Part of a small language model's weights.
Training: a variant of SOAP for these matrices, 610M tokens.
Each number is 200 + 40 x the weight over its row's rms, rounded and kept within 0 to 999. Layers, rows and columns count from 0. The size before them is the row's rms in percent of the matrix's.

# down: layer 4 MLP down (transposed), 1024x256, rms 0.124, rows 721-733, columns 0-127
# up: layer 4 MLP up, 1024x256, rms 0.143, rows 722-733, columns 0-127
down721,103,266,243,179,211,230,251,176,211,299,220,212,123,177,197,241,191,230,248,167,242,234,218,280,246,253,179,198,253,152,209,179,203,229,284,254,261,150,209,124,192,215,165,174,173,73,258,144,202,155,204,147,230,178,203,234,170,247,189,286,216,152,199,165,181,267,221,251,145,228,180,109,164,208,154,210,224,210,231,233,196,154,165,197,256,189,292,236,199,131,202,266,291,206,221,177,142,205,272,239,165,264,187,171,233,216,186,281,215,222,140,211,276,163,275,183,248,159,199,287,223,251,202,216,194,255,181,248,262
up722,100,197,175,221,210,151,131,235,224,212,130,188,227,204,188,137,174,191,230,187,249,268,215,252,203,196,189,154,231,233,224,209,206,202,140,176,184,165,175,213,199,177,171,258,168,175,192,180,275,232,182,248,225,188,151,249,248,199,230,142,158,167,217,145,151,231,257,174,231,164,189,215,150,226,164,187,237,186,214,257,216,212,175,129,157,191,175,245,180,184,205,130,203,212,227,247,196,125,199,196,209,125,184,217,190,164,239,162,142,233,144,204,223,108,288,172,193,240,293,171,140,147,241,167,167,256,170,156,229
down722,104,180,163,243,219,265,208,230,218,216,259,205,244,87,227,190,225,149,261,242,171,216,183,254,208,183,178,193,108,224,177,327,133,148,215,232,208,204,172,158,207,253,162,165,144,227,186,228,281,201,248,208,206,167,240,278,184,222,155,192,178,162,224,219,232,149,264,203,203,228,270,264,202,208,252,221,182,192,256,204,140,210,193,279,258,140,202,157,156,174,233,177,220,195,253,200,205,210,204,260,206,195,221,169,235,184,242,246,161,270,188,213,227,229,242,220,173,230,226,239,180,198,201,195,229,214,216,194,195
up723,102,154,197,193,228,206,224,249,146,176,145,135,165,208,235,281,201,218,218,127,165,191,250,255,213,216,215,196,194,186,272,183,206,235,184,204,159,189,173,229,235,182,227,209,183,245,140,214,166,288,263,236,162,226,250,224,203,200,245,169,190,260,193,185,238,161,186,216,206,236,313,199,240,181,230,308,150,183,230,245,204,264,229,200,170,261,191,239,190,140,233,171,209,207,125,166,140,129,230,204,181,263,223,115,211,165,214,269,179,160,210,195,151,167,226,197,158,222,170,175,217,140,215,166,211,243,127,198,259
down723,101,184,211,220,214,229,143,235,217,184,197,193,176,161,206,134,188,187,277,226,172,106,152,230,194,222,280,239,207,232,196,209,136,117,157,220,291,188,294,170,202,202,195,239,218,165,188,99,207,192,217,232,248,187,180,159,235,256,171,245,135,232,208,230,110,214,274,206,218,171,114,146,194,163,186,210,242,208,202,210,228,209,154,262,170,209,138,169,200,147,150,267,231,211,245,205,188,192,147,142,274,210,247,261,188,172,195,102,242,215,170,214,217,165,212,219,246,203,198,211,119,201,241,217,207,160,240,207,138
up724,088,201,202,225,188,135,236,203,265,217,167,128,191,172,237,153,168,149,204,128,252,219,189,148,177,204,191,193,180,181,222,173,223,169,109,230,157,187,205,295,180,209,236,191,221,204,166,221,244,150,137,222,235,108,202,210,201,198,274,169,228,188,168,235,111,223,155,196,172,298,271,213,184,266,251,153,264,198,234,174,245,124,221,226,115,197,188,167,168,263,156,222,160,214,160,259,196,257,209,179,192,200,181,233,112,214,225,192,235,194,222,209,234,269,231,232,202,167,134,237,194,196,240,186,229,184,212,241,277
down724,096,217,165,226,167,200,227,115,199,185,162,185,104,121,193,207,163,139,154,243,169,204,221,253,126,255,259,196,249,154,272,193,201,189,176,202,212,247,213,247,215,247,284,139,242,207,191,194,234,335,236,244,238,263,149,209,168,163,184,228,200,179,266,192,184,231,225,185,281,195,226,208,188,220,190,199,165,213,253,171,200,208,202,214,170,190,225,250,287,214,162,264,266,201,193,168,232,205,187,253,179,196,180,180,164,112,223,195,187,218,219,205,225,199,239,259,67,211,240,209,212,191,215,203,275,289,195,160,159
up725,080,166,198,233,177,176,163,182,208,165,213,203,119,120,163,192,192,182,178,173,216,149,111,194,170,143,174,224,178,206,218,231,168,233,196,185,170,228,171,259,127,265,239,226,231,184,197,210,176,228,184,210,243,210,219,142,168,240,173,194,150,203,195,172,200,160,198,198,263,190,225,166,185,177,215,215,149,230,178,244,197,221,215,211,182,143,159,244,261,315,232,191,195,193,226,172,201,175,199,144,155,221,216,182,187,255,147,179,270,259,157,205,209,271,134,246,176,179,154,240,230,179,184,150,248,186,195,138,190
down725,089,209,208,172,169,161,152,217,170,160,206,155,234,136,156,240,141,199,200,209,199,207,164,161,172,96,204,146,175,146,178,194,196,154,246,307,240,173,244,255,231,200,194,172,123,310,172,110,221,214,146,238,243,218,176,253,239,178,212,232,170,178,212,227,86,227,165,167,290,254,175,165,240,205,213,170,219,167,161,178,209,187,224,251,218,185,221,133,236,197,242,227,221,196,248,217,201,231,226,239,165,200,160,179,274,219,199,272,185,140,201,233,154,227,256,186,182,209,198,171,179,183,185,176,158,184,199,199,199
up726,105,195,266,239,195,118,189,235,157,236,166,206,143,275,226,226,158,232,236,167,200,228,203,213,182,238,287,187,193,235,223,167,210,218,227,230,145,193,188,168,167,130,297,138,165,209,238,214,158,251,148,178,171,204,203,231,142,118,197,206,140,208,196,204,193,165,233,270,237,267,173,155,182,212,225,260,219,234,209,248,249,223,154,169,240,207,169,215,203,142,193,199,148,263,284,249,161,172,206,209,200,245,206,241,209,188,278,185,148,263,179,204,167,205,159,171,120,203,272,228,189,190,271,142,169,178,81,144,153
down726,103,211,210,245,191,239,175,191,215,184,183,180,229,93,173,193,219,196,248,175,178,237,144,175,133,150,154,232,205,176,244,140,174,203,257,123,201,186,184,176,146,204,163,208,187,212,262,206,234,180,232,180,140,235,174,247,219,283,217,231,293,176,155,212,168,280,201,128,151,190,246,223,185,152,140,197,230,180,242,194,207,213,211,205,234,173,247,213,130,185,151,234,241,162,207,163,193,266,172,233,177,225,210,257,185,139,241,199,188,134,164,257,121,196,295,208,102,270,162,227,239,157,207,214,252,206,208,225,248
up727,100,146,197,162,219,125,202,158,215,285,133,241,196,138,220,258,228,275,264,272,214,239,261,273,198,255,142,162,246,207,203,174,196,273,186,226,204,213,159,224,224,148,260,89,199,165,253,208,187,180,235,208,139,191,240,166,198,236,184,193,200,153,169,181,226,229,160,211,258,208,180,187,266,236,212,245,220,164,192,220,158,217,238,223,145,194,199,190,242,227,161,191,187,188,156,276,219,277,207,115,245,210,217,194,161,203,209,205,190,138,243,244,174,216,192,238,245,157,228,221,211,248,187,244,143,62,248,232,154
down727,093,192,191,239,294,157,239,188,249,146,231,177,178,228,173,202,189,176,268,245,244,180,162,154,227,163,189,157,208,126,153,189,173,209,214,134,183,243,193,261,169,161,223,183,218,294,301,250,227,176,237,124,188,217,124,178,164,219,156,174,223,100,296,167,192,193,173,234,172,209,221,286,261,191,190,162,186,212,297,205,181,176,219,136,217,147,232,170,172,263,192,91,241,199,213,247,184,234,234,183,232,218,233,178,239,236,204,152,195,196,237,169,234,136,192,263,231,248,157,236,168,148,177,185,170,167,241,215,192
up728,094,176,174,118,242,163,254,253,144,229,201,233,279,201,202,244,192,216,166,163,128,133,233,158,241,103,214,248,208,176,220,302,209,228,209,190,136,234,214,196,209,174,188,203,156,177,242,233,205,211,190,209,168,163,175,248,235,165,223,139,218,184,229,197,241,199,182,198,113,190,172,147,206,177,250,179,193,145,197,189,248,246,210,177,215,110,128,174,213,268,242,152,211,224,212,220,248,243,213,175,262,149,200,232,207,219,215,238,186,194,268,194,211,216,211,197,234,150,241,148,267,232,161,164,153,156,274,124,228
down728,102,148,176,273,177,221,161,164,209,175,181,166,238,200,225,153,161,183,212,142,190,271,181,317,123,206,96,204,228,238,202,231,211,213,233,182,177,205,165,176,210,177,189,207,176,132,248,207,257,159,195,212,124,264,215,156,204,217,203,215,163,232,247,211,185,235,136,134,257,259,207,206,196,147,143,192,192,301,256,216,172,235,159,167,220,316,260,222,245,197,214,202,198,213,141,222,211,225,185,194,164,220,248,160,223,233,177,184,195,215,166,121,198,259,163,182,210,132,185,136,239,200,204,242,256,219,212,190,154
up729,090,260,175,257,155,266,185,235,156,187,184,100,180,258,275,179,179,232,183,188,183,170,204,155,207,248,214,163,216,211,235,103,227,274,253,140,249,224,234,210,185,148,268,229,195,204,189,217,212,193,173,216,230,172,217,227,166,257,163,178,223,226,237,248,242,278,193,233,218,172,284,218,204,189,279,217,180,182,197,152,245,259,199,109,201,226,262,185,138,194,231,229,225,172,204,160,163,109,167,150,138,198,88,192,221,209,289,215,219,214,149,179,166,239,163,200,117,207,173,277,233,166,216,202,156,149,206,170,244
down729,093,219,219,204,186,190,128,163,241,231,219,273,196,171,217,264,219,224,146,256,239,180,199,236,183,155,217,157,92,167,210,269,210,169,224,228,179,232,123,195,224,227,128,243,185,231,253,203,197,211,263,187,163,224,193,184,252,221,165,136,202,212,183,225,169,165,119,248,189,249,214,159,171,172,123,262,181,176,196,252,178,171,187,223,161,162,159,237,147,154,218,155,164,255,206,268,223,184,221,214,238,168,241,194,203,133,156,241,195,213,267,237,228,194,180,216,217,234,272,112,168,230,182,150,229,209,244,211,99
up730,090,175,199,194,198,145,210,170,182,109,223,222,218,229,229,200,195,223,231,217,221,181,178,169,151,267,214,230,142,143,183,178,256,193,171,219,172,146,209,103,207,174,294,178,189,109,222,263,249,153,229,161,104,171,237,227,213,131,207,193,275,153,117,215,230,180,193,262,224,242,205,197,190,153,222,255,130,141,130,222,250,225,215,243,315,184,211,260,181,191,238,173,73,138,203,173,191,200,178,149,176,166,192,205,220,184,164,170,288,238,183,144,234,204,184,125,186,198,163,181,164,193,160,258,157,185,214,221,206
down730,097,103,298,163,75,209,220,224,152,234,196,126,223,176,221,227,181,165,115,260,229,206,159,250,170,191,180,199,255,164,195,234,195,154,154,256,220,240,175,185,174,129,180,157,205,239,222,231,160,222,233,186,238,203,168,246,149,199,241,154,187,161,205,256,217,250,251,240,250,149,159,224,141,237,175,112,249,185,166,136,240,204,130,210,173,188,173,202,167,162,260,252,190,143,217,170,171,147,115,216,166,238,195,166,158,225,191,219,229,188,171,251,198,228,221,248,229,144,172,265,241,149,269,122,182,196,207,232,115
up731,100,216,171,177,230,192,254,198,180,136,154,207,169,176,180,206,153,181,192,170,209,215,195,181,228,183,170,161,148,215,197,238,200,179,226,243,207,106,150,208,274,241,119,229,252,210,148,186,201,182,193,242,144,139,177,137,336,223,198,214,227,169,169,231,223,209,249,218,249,157,224,184,205,163,187,212,340,243,190,235,172,110,214,221,226,163,184,281,181,186,262,210,173,215,207,254,195,197,278,226,189,249,197,185,172,172,203,236,259,235,245,205,161,227,115,180,131,207,222,161,185,198,107,185,141,192,206,171,225
down731,111,218,183,242,216,203,143,184,178,252,209,178,183,195,189,156,192,198,255,196,227,233,254,160,224,216,191,223,159,190,269,214,168,229,195,190,209,191,203,131,181,178,154,185,188,177,134,171,220,212,236,160,272,159,184,291,186,202,172,149,157,249,200,197,232,219,112,289,164,200,301,265,195,229,228,200,190,178,177,183,172,145,299,208,198,189,97,233,152,151,159,198,241,242,204,140,207,160,201,240,257,246,172,197,157,183,265,191,236,143,260,217,219,202,199,209,186,207,218,263,231,212,235,230,181,206,224,212,247
up732,105,235,233,266,225,171,139,162,242,172,181,198,190,261,160,157,222,235,187,261,146,209,269,277,157,190,237,162,140,154,137,87,185,184,250,177,182,212,208,209,210,242,222,246,209,101,251,185,231,221,134,241,205,262,198,280,237,205,205,239,122,153,211,170,238,158,211,272,173,219,201,190,234,181,139,179,200,235,230,244,268,251,250,250,197,215,207,193,188,262,179,141,106,244,160,232,184,209,190,165,234,210,217,168,163,194,196,154,151,150,108,252,186,159,216,184,164,208,235,284,222,162,192,242,252,153,254,178,134
down732,107,138,240,182,183,91,161,184,281,231,241,239,197,146,251,220,202,190,162,213,262,200,162,146,237,186,158,155,239,178,263,226,150,204,280,211,228,146,227,215,219,194,183,225,221,198,214,136,141,242,231,273,212,222,190,198,140,194,199,164,229,181,226,232,163,188,183,138,171,261,163,209,166,217,140,232,200,206,218,264,198,161,203,223,217,141,226,213,281,181,209,212,142,104,236,216,184,250,215,199,99,237,210,218,211,178,176,240,187,192,168,220,178,256,194,301,195,213,164,219,193,184,192,214,305,222,227,151,171
up733,094,95,207,189,235,225,122,240,187,201,215,235,193,204,248,166,254,220,293,201,187,222,190,260,191,117,190,220,191,198,206,265,136,207,245,254,170,213,239,213,193,179,172,194,188,218,151,282,153,197,179,208,143,171,133,169,203,170,249,232,219,134,182,266,187,193,269,205,256,189,231,169,264,204,186,188,216,211,202,137,203,203,220,205,211,318,241,165,219,160,200,134,158,223,185,196,142,205,231,220,281,251,159,185,165,163,201,222,198,221,200,233,194,172,209,199,144,175,204,215,192,132,185,255,226,130,148,216,190
down733,099,221,231,161,126,171,227,180,218,144,190,213,209,169,120,164,175,202,194,238,267,223,217,210,117,169,208,240,190,163,287,178,269,146,205,275,121,171,124,176,232,138,291,221,173,130,145,158,210,184,181,195,243,157,256,211,250,211,221,214,257,191,176,237,145,201,174,157,237,192,194,131,136,216,326,258,236,176,222,249,229,185,143,197,228,231,192,111,228,236,242,212,181,180,223,165,213,232,155,221,148,176,183,212,203,309,179,185,190,149,185,215,232,175,208,240,234,193,149,232,134,222,104,232,112,219,211,174,148